Weights of a small GPT-style language model, trained from scratch on English Wikipedia: width 224, RMSNorm before each block.
Each number is 128 + 32 x the weight over the matrix's rms, rounded and kept within 0 to 255. Layers, rows and columns count from 0. Numbers have three digits each.

# down: layer 4 MLP down (transposed), 448x224, rms 0.108, rows 58-78, columns 0-223
# gate: layer 4 MLP gate, 448x224, rms 0.116, rows 59-79, columns 0-223
# up: layer 4 MLP up, 448x224, rms 0.114, rows 59-78, columns 0-223
down58:143218106136112137084155122131145120154092146146093147137156165119175114103128121123117128173113124157157120137071148106162137150147096113100107198096102096063094126132144192151129073179180146098110159147172191120137153109134096109154130121089073113139122098105111144121093134076122147156145186134166157143180039126091196150161144129118102156123110107124106126160145123103121179158142173084114156143090125157142061097120142109104104158113091120120156177130127115158134090141119075142113138154139084120121087153185102146119087095132176127169158120166134182095196123093141149056139141136113128151119104096075123131119143103159108105194153101153153139185155089145078104121119
gate59:173160152144096116126155127165157104130119128123104109104180082138157114118124104127140178136160138093107106086073078128127120141160183150084184132117118093141120153179141080159147108208102140187109078096116128110117080081138158125164107127096087128110102111146124159106078133167114171159152129116129089113101151168089136087097180123125137117100101123109164083107151138129130184094135101127080103100137155120177121102137053054142114106119094116174099130170159116138205160143099121117099144117128163122101151164082139088148134173153085089170146165102179131173177098137133130127149113104103136104150219107132091129115115116138119131070135133119113142129137100138143099091110
up59:155148136156067179114112131103154136093112072131140134164137097157156129133128082111089121179148121112200128107093135109121105152120106080053153122152094079119160138152111111137204142144122128108094149104073140133171085061123140137126068075113117090120042121145128163132082133090161118153140094115129082103147133173074117059094169110141119116156127119154169086111112120122181151089146125199118123147182150154131161106146097088162120146127062113088101151138170110159190107121107091142108114131113094134123101142154131134125170107165158148112171186066180127114101099115126097120150094103092175107133210134135159151145096157147088168079091098115116115142122159125096061114143
down59:130140132119218171152164135079149133123060156142092120125098115162077102133113161142125148156154149139097081156119131126165136133137143119164119148139152114124171165157123116125093063127146132151196170121079111091086107140101078104145128163139147160116216153125088110119134148098187121080150133085130139125122083091086104136106093142120076197136151108130110221170148116116141110119176132113162101151157144176149140113119114117162155119122086159117097152164145088148185145093147173113173131121091119190134146118094125138121081085102129112153107171132143094083198163102152179134132142089104108125181152129116134128132132110119164152167112119194151139126120141164122138123157
gate60:159186128174129116123107112192176154105170110064173088162140142103169120144122174133091122161134142139123084119146123126165159113143104110141143155151166112206141091097154120150134149159132129117114137102114190106104117118087117164130116121139156177096076093180139157123145122116127107149166088109075083139105091117165164083058126136120194113162159134139139120117171103130102106140170138158103130101105114136110124123104177122136161186149196169153193147087133168209122133050124084089103109173102141116168126156107131131184123111111147127154180093101124127129159091126128094131088111138103164126139088083190171174098084157099190110179111091153155111128151183163118097142158
up60:140181120147148081169138078165123148123169178167146095142149116126202152088132175159147111153119100143070096113164095127163115160192073094163171145139171138136102112139158089099127119172106113195163089136179186166181154114100122095142157177097093190148157150109065115082139123129113115162084138093157112178145154162140188088050145106129114135150071115069153109106164138112108129150217160134150100127127159032082106104039114145124117092159194179148152138123156184145148139121114074125101126135155107121160138141119110120157124092116155129155152109124170099110225138163101105106166125122074165135156099115177170138076120092137102104145129161152160096155149091140090104142108
down60:129110146191106157114114164082155122161139122106149160118180116119111124141090122127154182091091128128123076165175156099102131102094154128074098106143116128106091147075126143124151108097093149082094115142119103159055166102190145094083109136112113025125198127086147119113163121131150135070162101095103153138101185115091152166183092133101104148121125121167100118157147182205148119106111124071136131167133132179198113160182132123144119122133062076109109105105141100068094178196202171150145171142143155109124168130099136165083188144130123155139097086149153128146090181131148122099145169149090068110132094159105070127117169137118101160061145102147171167084109081044145146114148
gate61:096152224093127114056173149119092183138111108158137047136125110102186182088152085115148168118148096129129153142162113120108075138090163091073137146135111159133119092092160141112126075125109091116101125135141130106163115131130091125102122179148162078113140089190152157134146102102169146116161149130152208193169127206117097105137190091080184134100153135140111102117114134182122102123141193105166182086155136090164073119121090169124135176147142102140135145114146116157125129116111151167120151139116140122138141136116161096160085149128097153115156112178083137108164111173139081179178110098164187096164065162139129160101125115110115147098121153199115103094079138137119101172169
up61:129122087176164147162078115155176098105133134130131206103154142160065124158062184119101087174144179138142100149136146115103153093152093122124092110093102067160143138122137082119129185061107147124140136138154086168127145153112178117183156113110091180169133132078161141156132179171112098192109091154102082109086148102109156183173094128163156126149084113160132170124182124165097151120136165172093131175112151165072158159163171104139144104139133156115147121154110147113143128151108108107118123153145089106091143132130122153091147147147159119116080129114143116115100188124095181097023179128071071141119172111086111104143131173181163115163131134117145204132133096143127160133144
down61:123147148118132132175107118097160124159083161107141115051149132190085134146175185121155155136119159137158108116220150134151127120110121165183142082098181105086148184169143132131119134122109177112085151153116171139172115119098117179142140092175070104122089179165167083184204225130119156132119033138123136112073136077118167113103134130095113102080149169115136089146072122151146163160149149152117094105119119062102112128115104166062146089180103136118109149144107157120118126130137173145116131144102116147159156120077118079095083146148116070088096129108148094131145097145113123163157133094134152118084143169123153141161086106173143135122131094159136175099095140061090114059101
gate62:091110150120139154164170122171184102144083152148174127088166114096150062100175100130072154150119141070084103113124128133146112168056105113129151106106085115138124127109132160149124131112105144114117135185124168156177118148140118167140118159081100148179106067141142135116167101143150125106117145170084135133174067068148131140138185061130117139099085155098139117090099136150152143133136140133142133102135112071149153104107031151174095130098224066121225083151136102090179125094116084135127168137123139126133142154144146124116123138141129159160086202129176213055184120191185139138117174145099121150114169120133155197190127186063158101111117125119154149181141156118118138181104
up62:149148115155150166175093129123131075153135176139054144128096107116116093081037130147098116076150118169173085112120116106150137065106120137086134097170129066157117138123125147142156144131191112161107148142085166108133176104106097071133104134120128169193146102096146158073102127165179164111121158187145134179139146095196093112155130143172160157108095169115177099173091161080178185122147071170148149132167104158134103134094090100120160104147108123139096113113119113113081170177093138126127123139095124117116133139107133116105163121109114149123130178152159199166149162121142095155141072144122085142145067161146103105169148146135101129118121107188158079149083119168088154093182
down62:147175128134144107116067063097127105120103122096119132107147066119142151170110120163145151123179201099148076103171142129097098126108137073155151098082133086177153138097132159062133088137110092105104125116126133129124088130099074101097183124107156163114154158094158182104123081153167141104093117153098124125184174178137150142181110124133154159078104151112122131154112149113148124103174088170157117143080067141136135111122144142076131065073171111129163078114046088201166110070087092093080131161127176126143048095106125115153154121135075166146129144182151177164112131120134197140128123151171153147070179213102178099124169112100138081116141120132117151109191071119103127149110
gate63:128088096191180123107018070047144158134154150090096080152104109112153139141039166048186139122187113063114121088155159105149134150105094127080121127097097105066094168119138097057078128134230129111135205129083096115110069131104072121106148160110147113106165107101107097204142111112114109114155154141079126119141160140117122115104156085150142145143131179163156061115139123151153153104142101069117179161143118108157104057091133151111112109169114102144116093115135138199065115128119105169184142146128137078103150114165121112024139161144163105106118123123134197196158170097103103072151087107087160173108104193114069143088171124096121063161131115081129140166164126159104137123110
up63:170160142071059107163170068097141097135147126175218114111135185116109116060094121140114139121097087158106169159147121062102149114109103193135127169065187124167166077139118115157170113128114078093116109242094217109102128142149138151150160149098161137097100070151153082123136081173115123145146148170191157093074113103088051108112128179069101105108107114162177077134125180195135085140171117083116129075101077179164141133136116077144180109148096142102127117152144119088143147095165129117110111144134160134098165122152145200185103123109163138157117149133143060149113152113071171178152177175095113133156127083119102126135154134106189126150098116125135161147090135135073089149136
down63:098138115101171161131165153189137047127096127105189139186185140138092093145150100136119181094081206182159120135147164089152101128112142194130140125148093186140118137130228112175168091176144084119153126139138136154094148112142123162162097125122160092144125143105146163111143145139101093097158134105157080152145100133145176095122157148107134201117128124117143138145040138084165198159113161194162151137117089100087181115131163143158057099120152143164096093126157100129136086107109174084080142102135135127142165063112152228128129109119101148101143194016170102163137105120150116174122157140123138127094217124163134132077120154197123150118156174117162155112132139121065107144137
gate64:099099150094129055093132115113123183136167104182169168139158144173108102136150091117177159227064076114123101102159166096146173097183104152160144168212149110140113169081140110095125105135111165129114118080112085162080145104108101104088094155090155114147144098139042073155127150123156123124101122093115149072158100106134142109115089096120127112139055103152156141142161167126120152153179170071102083089099091158162140098061157133074102138162198168009195134108099130204141171195146058126102146093132165081150134071147165144136143123081130091095145115166150161150170160189121138189143139123117097085102172074096141137126128164153164121132118133073048161131145176124112138230167
up64:148076091171094082103184146163118114097133191157152166098142138175105113140115141130103164170109148138141107111148121089140106126110159113130122138190119051144107124130059217083090165107064163105105135101140176200181114173061151179127097137071130100105167153145049196183132144111174097076129154109142123114111092022112140142083132087157155144144097136093185172167178147147085166150159103117078103150119108071120158122119153171090119166086170111107080088168107133116123148145174050112150136104161105119127097111178153146125175066117085062097134130123125187195136129130128086109155085109139090093093128139152086106139140154153165133102112207141115111161125186180162087125168
down64:122183122156120154132146146133072203175172097131145141175127129152119063137062107101157053158096106172097071097084088172083120140102121164166104147082145144129163187102188138134115120146137204155127143110097072095113155081151185111182082095180132130120083156095123131081143120105145148143127060200092121109096155119145155172105141157141071158190132139096135107149014109077098080187143166116123111126135182132157175085124090118081103142109094103141166141086079077104141150139145159117145144114152125081163166127161106044152184100094094204081105107096176105104137168127153162159123173138095101148113121161099122088151183128196088091140094135150173154057122147129143157126061
gate65:161173130178107113166149126199066161167098169093168096073086069124114124147140183126102112141089148136115155092095112168118141148097104117156062102167125071120122118161081119147134144118157096165176158164129146122129105167113163133144131094179124102176112089108156173141117123129128155186107118060077141205121128140165110165130024058085143144137154142104157146168131106118154126121144065155112129136124106173128095170079115120133140143127156161125131119078139151126123104186128170168188164094134152153146047128147159121136149060100181186154092136077228097116151161145126172096169110114085133182156077163100134134051159146084150091129137155147199152073040123134167083153103
up65:139155167108142163104139112161098114107133162162134110111092121129161141069113153125163191102109147118103186123140104076133131202088143066113042108167143136150155091176158160170123071150133142167168160205124112122172154116162156135242054116139144091193134039150078159057161142143097038156137085165083144147216140165094130142116130090134116131133174144088123132138124162134143101102114086131129184146079115127158142182132164057129179128140163161110088127136130168174146164112051160114158136127122114124069179096087073110096121125122143141156143095141145136094157080149106142039149123137208152133179116147147093106039124164093160089112138113112119156153148085154103140104108
down65:186095112075153110187174137149218178119121168199120169115113110124118096141136155123125121107113116176144184185096153139117088095169099119080098160154130149138167175142083064108150162136118100101202108202152127045139160160111208117116121147152108101195100090115062138142118148168123031167141139110114080143127092142142161174102139137132109122163135102169142126125127163133152166146112080191153094128180145217122142147093022120124133099081126137095141128087109136168101159177165142119091137173142119065099141125077123216147098152080126155143181121155139109164124099080083170071136101101178135151075139180164096120069149107136148094160102150092116112130118135055142150149142
gate66:135153132176131060152096128115095130136113153116032197084157063131115113129158064133189114144108109072119145166101124157182141102192156125117138156116115120153123091094137138135116092146107111153165164128146098141233148102120170154100121067144130164147173109149113107112140133135151118165168127101126145131158111143097137130126145054178174150164135179156183118105108101148202139062132148113114121169129178050186137130062142147126144123086121075134188076161121115091125097167172132137107152120127136115172091091174126061156162076117096108143154082082149199110171107150089111155132105139131156187131126163145147058176131150066146141149146149101105098173104119098108128097103
up66:171134123054096089104145121137135154139160085119115089122192113158041094176160173102167188096137192170180101139086122156078132129123095163137122090096127107104142108138113165141139125135170181172089160105098130117092142144184116139064184119087120136123142142094126175077100093112118132131102102109134120193116134223124122138085114116124162111176148127139147133114117146140141139117050092146160184136117150147169144108194108115108155119126155122108125151126081117169174180117082082094097097152122199161161122196158091096097092136099064110112096116191174186196158143144121101172170078193097134176115149149135088081133134160121100095130137085125160207141177102130091096179155
down66:102069168146139091144119079152053105139163115134120167105176093139172200164054124176163136175153019122064147098117106145181151120126102152157129094100097080076134121185118114102172110126098145122136147141135120106142133072149151153164131072118135135111094114110153061130135106176148168087126130134101168172162135141141180130122141111108163128090122166057157128127186088161147094127122125157080126161140114134109165138111091173131095120132199119152135115125144114151093116175118211113126108122117094105130040115145125062103124190150085126139135145080162158110175106113143104158099103092140191182085130118137060082091115094166082115103093121044096111163156160156125164128110
gate67:158172142093102149054143158138135122136149136125108119118169162173064080164115112128094175135144107112119144107093143135140064096127201178121116068117105151135127106111139122132148121102141186111123149121147141076150166127152122172106100173056134123133085085075137167150094094150088102136169117115119150062134144138129157130075125126111124128159103091163123165168132166144141102069131137155113131139147112155076123124131146098122167119132087124143131075145163126113095159101137136120073085150190144173105085118144100088156092177098045098136146156088116160112152135091172155094151091159133138149141158118139125120072136179151095137155103092137111099088130147144076119131155
up67:075104171151152123180086137157112161102159155183100104104119105128136177083126169152177152103104124140115121161132096114113160116102084113110141204169134100157104141076187128103143136098131126133084108125160100139157086127106138065152151122143094131145136155147113116108085114124133146117097169134140078193150108118173107089081145104126133106120152153146149122127093111094146112114166085096105116119122151086104140163165080102165095159186129113107141116125112068132175133160134091135177166105108139119123163134125141126134131124111128152154089121107143101120119138113127119136094144154076142172141123124133163148084136092092147127116111164128117095167154135114143143129097
down67:128120142117174124083112146146111132135156121139160084102152102146136178157106108143122206120141141144137192112082159183139178154087123118170095150154117141119144106097058126160115153136129156142140122115087192132143133166129148128118134127054131130115068127220149155150103118141112133086125084117108098129112158141178128166110073105105133121127148136131193153098158150206168125080142124159092154117170116103128109126187109155095129095084101111113128162137097149047141084140124150123115113120123099082109115107161088047099100131056077101105130108148091126127101130105156129129105110131126128118139141073138142144151139108161073125165123048125097134138101088106107133121127
gate68:152123119132151118165173154130162131175157182117148117128210129148123118117143142116102129155138147149146073098058152113137098106139183110076125104186122122151177129112139093095131148133125159131144175153104147138143168072074091165117195153081228140090167127159115137107072095176122122034184172084108080075089130091135106111116120093139089161142120104167138127149027160181145091167060121104187078115091115172041151144145102148131123153120074076097154133155077069141136096117103156134101124133091193110103185085100160134182125093141113116165083078109134121159104144095131128165048137144111138120128084188187080156125113120159105095167092124115174127154148115074127136116108
up68:148122083069124164138153102091105101128124100072094136090089100114074139158152093123143109130122161127119172148175080100062079070099122165135062079168143135131115198145058148116133103112164151090131093077154099084117150209135151130145124133113113099073092083144130145169153166144191193136082137162156167041112152101161165178165147147129114124156107087144131109126181086106126129102116160143084157137110131063142189149093160129121128099115114133072130130117144123166073132098113087179165108121166098089136145078119144073143149124124092084155069168118138161082141086122155072129135133159075133147105160086183150199137167123157100081104138106102135101128110142175170185081189
down68:116157092128211147156117126142160156085073178134146099116093129120120135142154139159164129129171147152148162153179117042133089164110089086162046117148091139105085136127127155137158119152146189136134113114031115109137153114124151113129168103148151167123105160170149152137186108147162073139185135131123146123155101128144136139170108098113120128153100136114107098111181116106177099162117124155106182130123111166131119090134133116095117114086159185109075128132070154097189161148110129122146197105210123126138142136123130116161071141113130200187065082115155185087109089107153130076062150139160081132106161127096175115136155152097134151061102094142127126129115139111111106129137
gate69:115128093135095084092136146149188136102121100093128122179120134117158096100130128149121123137116176112020121105150156206123081124055146129169172117082134112143082097172168138164175122100100158158117092130123118136088102131125170130139212143183115174122143179133124120067117121119162085163147110152072136190116172112125149150085110136100128073125106139050091156123172111121127145115101176062110185131096143065143109112167090129196164094100101153159141101144089126117116112116155115194114120062116145102088147118155168119112161142125122048128132132133118145105072060143096163136128171132108112160121107128116104082080171107117112146103196153147160114167065126139131150077131
up69:167126129106108067146138110146148146119097158142154070156196069132172111055080146126125147108166136113099160134111153067130155150107133172123154115101101155135116101137075155108129090098129159096161096131130178126104152132174148125124120162107070060056108115133092133096186150213194099134084138111144130081129166103137131094113159109128145088150119107149127124138203098141176099148081133132131140134164095129103143144113076124145186151091094144061120090161083181089120190156133185219154169152060110170165134113171088112162149118131112074064128075115138067132085134082081122152076092169119150131145068106165201133166113116125090108119121137095142091141130162085103147105186
down69:158102095166111107078158178096131115121139192200108171017099154119120113149177211147120083120111126074086125120118067133110118083137095093111149114132112075093127150110087153158129108159155105148135129055105134103138101154160055146146190083134106093085141197110119142120139115148131137144150099112145163097146117053153113131103108147076109151173155082142139130162117114200070110117086154166092100143162092162172126105160106069144174160134080142125120142153145181132084138176137127171144144127099095128084112128092095123134065175152169108063106099105117145151158159124070142110153129101152105113133158148122113162137114088137178152138180111146179115120099147145153138160077
gate70:105078181145148161108123144127149149171139076121157070130138171121123205128182153072060163142125126090116122117142095162041090119150158144091153118102119102187127097127100180141175147222143112155123136138127118055093098150171151118163167183125159156136129160152151103102079149207126108150171122053124115132154167148134175129123152115062099123109099164061112121101184130134170144199151145119113155107105160166068049142155109166143107063127137110184132172169149144143146109191159110066098136117125164098131112079100119117085151105094116111133134110195114108163055130118126119124097091198117147077216099103172167148110151103193119144182132089118141175140145149122146135172166
up70:095162145152130101100117092093047101130135177105091109112068117143171097049132135130180097117144126091135126195185128165148171114112139082118116174114083088023128109073106106104100129149114135093137139083108118129151103152112146210110114077139093070175085066167114140198099128112146163066104205128153122129129100105143135118135152133173159113104153116181140165118067120095145103097193169140149145179090144185179204187113119118127160145057112063076140097074091086077142119089084125140129136179139081097139105165078142160152129160156109163130087128101094152102077153199080097194156141117185103136130071132165123081063148168105188108084148107139131115127118140096154110069074
down70:128181149093131111152115165090100153080141104170132159081075105158077038144074122137152038100108145104129137176161100136115138174098118140157092137097133133156154175125115139064103086122077101149146133109138119179154140107055163148121099150129112162165128133110175130153132191140153149148122073105097074128162121118099125111168153149180129112160075126114157164150062096093188130134188112188173102101141108098149251197112120121123121168134101165207091162182098152101140189105105112134115126121180036161108085134120159132138164107132139132110097186082189141151131113125068129146097188115118163154119090134136120103167147071168195173128041210160151186091105109149117149156109
gate71:126153082119139153100120131169177150142135122158139117139193124069109057149078100079115119109166093096092066142153162120140116169098134146140142147129143145141153113073093148094123188132131113154189145132120144163079099083105119181095116134152109111119209159141190131137092165095157138109107164167194043169115104063146121132123121135103133089150109106129109105174108115157096099095155126125117139096137103130140145074096073083150142103117118048154115100115168160180134103077166151214134137137120157146116155056212126077183127131097092104163102182130126127114200121105121130163116106183150143109120139081125125114099120146078182111055160191130123039053062001145137111172065
up71:117089128115146088148091124080108154107128091128072140120147153140164199161230155112089182136161140179173135155163144158154103099104114162100125099160126125093102132157190095132157130118162149126131086110140104044158122147153158204166149146104139123102072173120126115097142095165118093194094023135094125111146078132098124120121107130093114147111138124073081153103154128118097149207094171127089127119064117141166108151175139146108124145042156166073150126113128095076161160146110086079145111181147174136095098163132103132090163088078144088139108071150106069166093100128137146058083102121083129143170115122169183069110103101088192189121118062094150144175192189126146086101138
down71:156094109145106044167134098088166069100117120108159167095111106120170087115112130123137157128202114162134102119132190128134134140108127123166155145093114140111106119121074101130104181132130159124103113083091147106170124106101155130133087140131118123158155117159124138126124126114099108127076176135126087093103121156084127137112124154145167147080114122157149101137144199141100112137106152162086134101088125179103091071095078092136187110148169123105123026135149191108096094127074105171139107139140204162106186108179128012150158152153070181117098161139169192129112121102137166148112119172166106103147151092132114167131110147169099107117094135076087079134071119121138133121121
gate72:102077101115162127137064088154112162107157056123151137123151144078169136141121116144120150120119088133118196146147121110079136098100100100098163139144096080151093135093080110112154192164129078093179077096138160080146134099154126162079081215142136066167048052136119129137122152064142139185089108099110084172142127106150138144150108172054104123125131092085074111232127093115127089106084133135153144109110108117081125145113136119158172132065158118159174108124122101154165127145155123145141086160133150121162140158111080108126135123115115125138137143077156103163090108182153143112124105152148144086105171102078137119135069124147137147087117127050170123081133097071142151149099
up72:132098110105060115106065130168156096169123148126170107158171098156152144116176159113127111148113129178106159122108148126132174155148123118185088140103174126125118139108117087157102072092114115086157149098096166155101124156087123175121142084101043120148196113075165185051141107121132208128110207111146164159170187059101144131124122148079121122177100165097103085109157144149123158162136115103169095140093152151145128152077149132095138155169176119157159098099101125095054140122103093114114128175163087092127181074146122104152084103134148131143055098104145168130172126136117219160163108127141100167140101164165193087141115177119112110149119107137077160102174171150135119088126
down72:119081146122126126102135087137150141129063099138185180139098097145053137159136082106167103116109140161157103049107142128135131134106134145050091172136092086142163175140133111080138114089159171136104142138120132104129105161167181148164149102098122183197128125142099163064136127114116176166109119133212139151151136139112134156127167114186154189119043122170075082146194113123115151080157119112169110125132115094139139131119068123093095197140146051128102074144140093136196118080126077150142114139110173097137144126124158094142135146167105104084141122096065122096168133114134217071106121117137119125138068153109113191155137094105109083055090154125125097129115116118179135130164
gate73:085103150135155134118179180173122100130081116083159151139119131104119200120122108164175171126194136157100114099102132127118115120129181129120117125133107146110136147118079079150143138156106150127134118114139100069139095132151140123148061158125140178161118157086081128086163113136154123096116141101179111124125082077076174118126135110137122109101118137147134110125183148163101158126091124176175182150135085090116130138133148155121153138112074144174126159124121126161085085067197121115094084097113144186139125093159090115098135186128073095121088172084152118112117145120083139160119113154068120170190110174122118143142121141125145134163128118087131110151113101148113115166109
up73:124122172122184129089152179138142104024162165105117137191090123151097150099120163154134127110175135135126122133109155123136132122108139121154101147084109119087141165103100124144149058123149114165104067126110137109146126131115136111148136112152111142115156149146106127088197106157141155115123178093107161112071150089082126136115147147154107177156103099115104106094143125131115152115074101146143085181121116099110103152066111113151179167111092107115120109153093157117122084130146151093113111135084127150130170170071109186096121149132089071140112156101107117187117136149100100137157100147111118125145154165110117160139045079127120177128147169116161097118133107131104151176144
down73:141137086152113150146067174114140130155141158123098171115179123096117110045128091165116124125126096128122132175123169144098154128158145093049146130093122139110154131085060122077149111116136150128158137165109150115103142191164119117043178170144105138110155105122155135118117151151118126165125178129096097119184110110181173143153133110142119112152097159111168121135144132103109165134126087156088114118131078136105117143139136107151113145092148147153083189154172085143166208131121158118132178149110114081163164102180134152140100127141095113118142133086115107112033127117158109107148168162110075113092113148176099140142123120095193108139152121142123133100127166182154134089126
gate74:093034169148122138153141125107114103101124097116184145148129160103109064159098142153141109044094075149081131116147160115097133154138063105130094153056126113100118105121125127154059182102128099107158046138150089113083186125072136137111108144120100171126109140097155101154196148158134128170112128142112147091113140127140166174120106098146088148083166146138156089158104134118133107151203178120080089143163118131124187118181110108159171113160165152122162160124119176153139132159102096160157140127166100139078141132173125137109139089080183075114122061097133112174142120118126125145082158128163137142133112099078124130073169106141101097110125160124154162108094127129154082183118
up74:122094185082064196148169143098186123106116162084156108082157157098095125131144140179189081132091153144123131046153102145100128120186121137067161135122096142143113133142160112169148125119105102135142102194120141119143153110124102208118136161113132225169085209088161152092141081129135082200123132136153120118173087049138110080180091120173089129096060069146127093125118105127086112177135160118156140163114174112137201171146126096118123141193148123120149135134171161077154166128135100128104163098121157117140128113142193146155066112155181129108094108115116183107132110180093160114168169158077158125190164102082140177093159143131142136078098077144140172155129153136103102133133
down74:161066150087147115165163215179158103141170068101068081164135046128099162059152122086168075128167098146157157102151111140139153125171147121172129132093126134092167121136164116169190076068156171087177101165112176139118136128129151165105115122149140097103129183124126152119156123164112118172116106105152130071144055114092092184172123130154178189110083183179125120156141097153122115146170192077109145065111106101151114073123109165166154144149147114105152169107149154155103173102126121143186164164130169197155092068129141133113110119153208174121147132177115134088198156147168104143170159155150119128131074077136076162176086179151177153070138121115120112089091115135155151107134
gate75:133180120071141173120067102102098171149150129126113148148155109092184109142152095122168114121120136102118148113173089100170132133082171150168092114169156150152121054051109179097118132085118154168080152142138187139108173161129129154168096157146122152151183135197147138171154147082107169186105053139116152108106150162141182124230142090122155073158181121138136112106077110094097187093132065120155139067127096099130192178199160143150076143120098096091172083124110138144124142179115113156123102133037137119133148153108159150116149109135138140136165122171167156091222135130153069168179106105145114140109145115149180166015101177117149138150134152093159129123169111070143076098085
up75:084159157066163096143144127093083174195124132088096068088153185120155129109143157134136107099175081143142160161158088072125089165127185122119137153155123112119165167104162155152152079114151191103105106132147135101054166101125118135137068155135184157113122125072092140130121105145097121073151021119203143049078134215162164107153124117122079093170141120080136136152145082092118148127104068108092111126107118119102120077148160151153134088138120174116154100130124118094156153091140185150132062180154081116209140164055119106100140184143170085141136159176122092153113124095138121053135156148107094112179118071179159164091101163155146142116174132160138139135135074159150103182111
down75:124103083098111114107069077119193099115136148148094132148133125157042162138102061133164123120124137078126124146101118157142132149103069093160123137149146087152057162167118103142129108152118099131133130152144145121081131088115109148123143136158160142143162158202155135147114117174113161143134159078115123103072125157150078165079085115155131174117123082069143166078104076189114138127102172123161087101140162148131155160094124062093078154120146121118220138181192149191062093146197120047169113118150084115107137121136120157123104091102097135143164176190153113069119160182206120097138149118100077152106169161079082142157140127182137153111088157163130107133121142105109124142103
gate76:136165143174148115120109159165194147113105137108084168084128160158114160162140118141120126149141140124163183129157136138184190103100129177185129135129091160142147116132085094115125121110165138064167085129169079162150136149145126091167127140153139127087092126090118199095142133118079105156109165110145156160121134130117168123112133078148068138138116095157105108082137117154162155072143123165148069165163067083114124160097131184127127173206144169093085125155101116099093099110132123068147114137134120160113062103142137167149171139143100136055051159050153106141131147182144128097116092092135115071102164133110152117122135163155089125143119116161112075156128094141138050120162
up76:139108115137087144095121161184100107144150108078160139122151074111136144136062109167165129118144132143086145169089091033104126099152083114134176185164162067128095059080145158059154124140106055089123147118099131104133122149083151094136127075108105068117075149087122161146155126057094177114134188114152077170152123128155131055141156193119164101093128081107133209098138171182145144128114108150155077118100129131127138134176096178148083135166168144121133157079105172108186124159064109158173150110157139096151174121149144128110092121146121161109199130073127181141121109057154144160126084094092098166159168101095094108134069078140103155120164104174098151082117170091114109137172
down76:143149112147094093174063126111168168160146092114104169107188133179171080103108093114156137143136116183135128165103147140195151121110096134208103131153142132156146109106145137083145148142156148127169118128070147126142158137169120201095118133161167117177152174114144168062112119110106121086112170154125121116117066120147139146118099073127120145080166103089101094125055101141137039182084115127112141125125111146132119163133166063130084065145125086171063098154099121108095131168126142105124128073135150185092058112131151093124169160096192119122126105140136037164134090155141154093136107124158056070134159184127169098107118153181153142111174117120127138137099092184160154145107
gate77:153107124152087114120125128176173159127083137145176206174112149144120146099105137144079163150095109185112149153093147189112108053093089142165185182085181046112109116101136128134095128115137108102172107137101210125120104128164118114079186149092129191166105100118178145100132148163135112172093114092083140162117127113173112088128099145167143199113082110110157083173137161130128105135110155171147157140100138156140132122141191149174167140160095164161176120103153128150164138125118130164130122127140109191136092092070131088149073139087119063094136085123112138062071097053147186118155105158105173097175116112084125160172137188084080117178097145121117119120101119161123131169121
up77:134119177120130082134081113099163102129102122174108126125169109142146088130188121128108147158134116133169075174122110096158129138157094150123151176119177131090182070144150119114115129077105133075177130117168165113125125124091132137161076139142105140167104114126113130122153131114102195126138105161114128100091139132109167133125101120130134144156141070120164167123141109122189128161151138142122102176101146134104160124083105105125140077072192132123142156109096185122148136118115090161157091113073141133166140120144103090164103109154077130134198140138096115122104097105097107133111156145098096159117141056113136126123152086131174123074097203210160146101101073159134136138070
down77:107105140180126178155110082094116158088110097120144110138158066140149119073157164125105078159110128152135055131090089117155199137125187115097096118122122140113110120076138200166139065127106128086133177138121149113084144131146150147118098112155151099131102132101121152148146069166123096164139176165134122156195120132152117162109107131128106077190127146112139161152139123075123147116136108140113115140162121185105102147111128141145170083111118123196179097084095145168145196127095116141131081108159165130124131068124119093179102181190084176156135155147069155143160200115128144160114136152145148156163163160137159127122131099110168122106127125139178094047107213097123110116122
gate78:225080153141161152144173106147142077162124076118104185153120177124107138084129118140138096125134165131115106112150139168157123127077096144149138105150118129127077055142142123132126146135118106155110086159133152131099060111081116094146147101097144184152122147128124127079105201126129131119176098127120104144120121123088126134124168104173167164158198117154098107155106159086183093108122159152171153111140135098166138149168079070098078144175122059138124152127155136179168098120090081093127095106120138110150124145090176096174118108126139175108124151155180141212114160092111065080159162125117168182104098132075143124107151147159101103123167119082137173077146141135155140201026
up78:106182113111147166145135139104134122107137141109121099113128103126062120121105168094151085126168122064177093149040099149119099099181126096073174191140148154122161161139104143104115071091164137185141170153116153165097132210119163155157167158128115144085101114085161114144125088118145144136081114114140159129136141192184161066140084123062117166087133131115139098123122099160069137114151132138149083162178111151105159151138129131118123149064186078114100156120099145132130065148131154147119180201143072150127156142133127071142099149136114169126128186134132169101143145157095156142084143124172125133091103112174107112074155098169221142122137124141102118108162156185145162073152
down78:102159057106137106076140144137109130121190096138151110175115085112090121097129187102140042082147122166144082151143086151182134165114144105111156173106146159115101143136099209091124090124101193062110156067074187113143095166041129135147127131191148169156095135064104123111158144077118168144114132089073121132166108146140095115139074149078139149128106156110070106142118186140111168135088106134100130130146096169109154128158052110144157138082186133162122142151073180155081064148120084110120120149188174133147140110096120027115080094130123167122094175127137176067126139111152135164105154158135145097120105103110124103166112104140102081184155124128147133152098125142122143098115
gate79:197124152123120074135179156103111138130139135092138035077135156050074117093137135147140119238135127136118124087135114084144177146110067137084136140134114130154075152114212162114133075119112158087162087098150128064179117165210099161029126186109108173125165160062065195161143125099144115141155111117074127162162107113126113162103135125080152058154126109030123098097111111143105118073137109115071184157115197178143122093125132097124140139096174170128141104167140151071158186116148096127100178111130094126110138160158147110146124119042130128145132080130134137059088131128167121113158123150093132135165091085096174162091099106187109128185194087123129070132127097097162118097169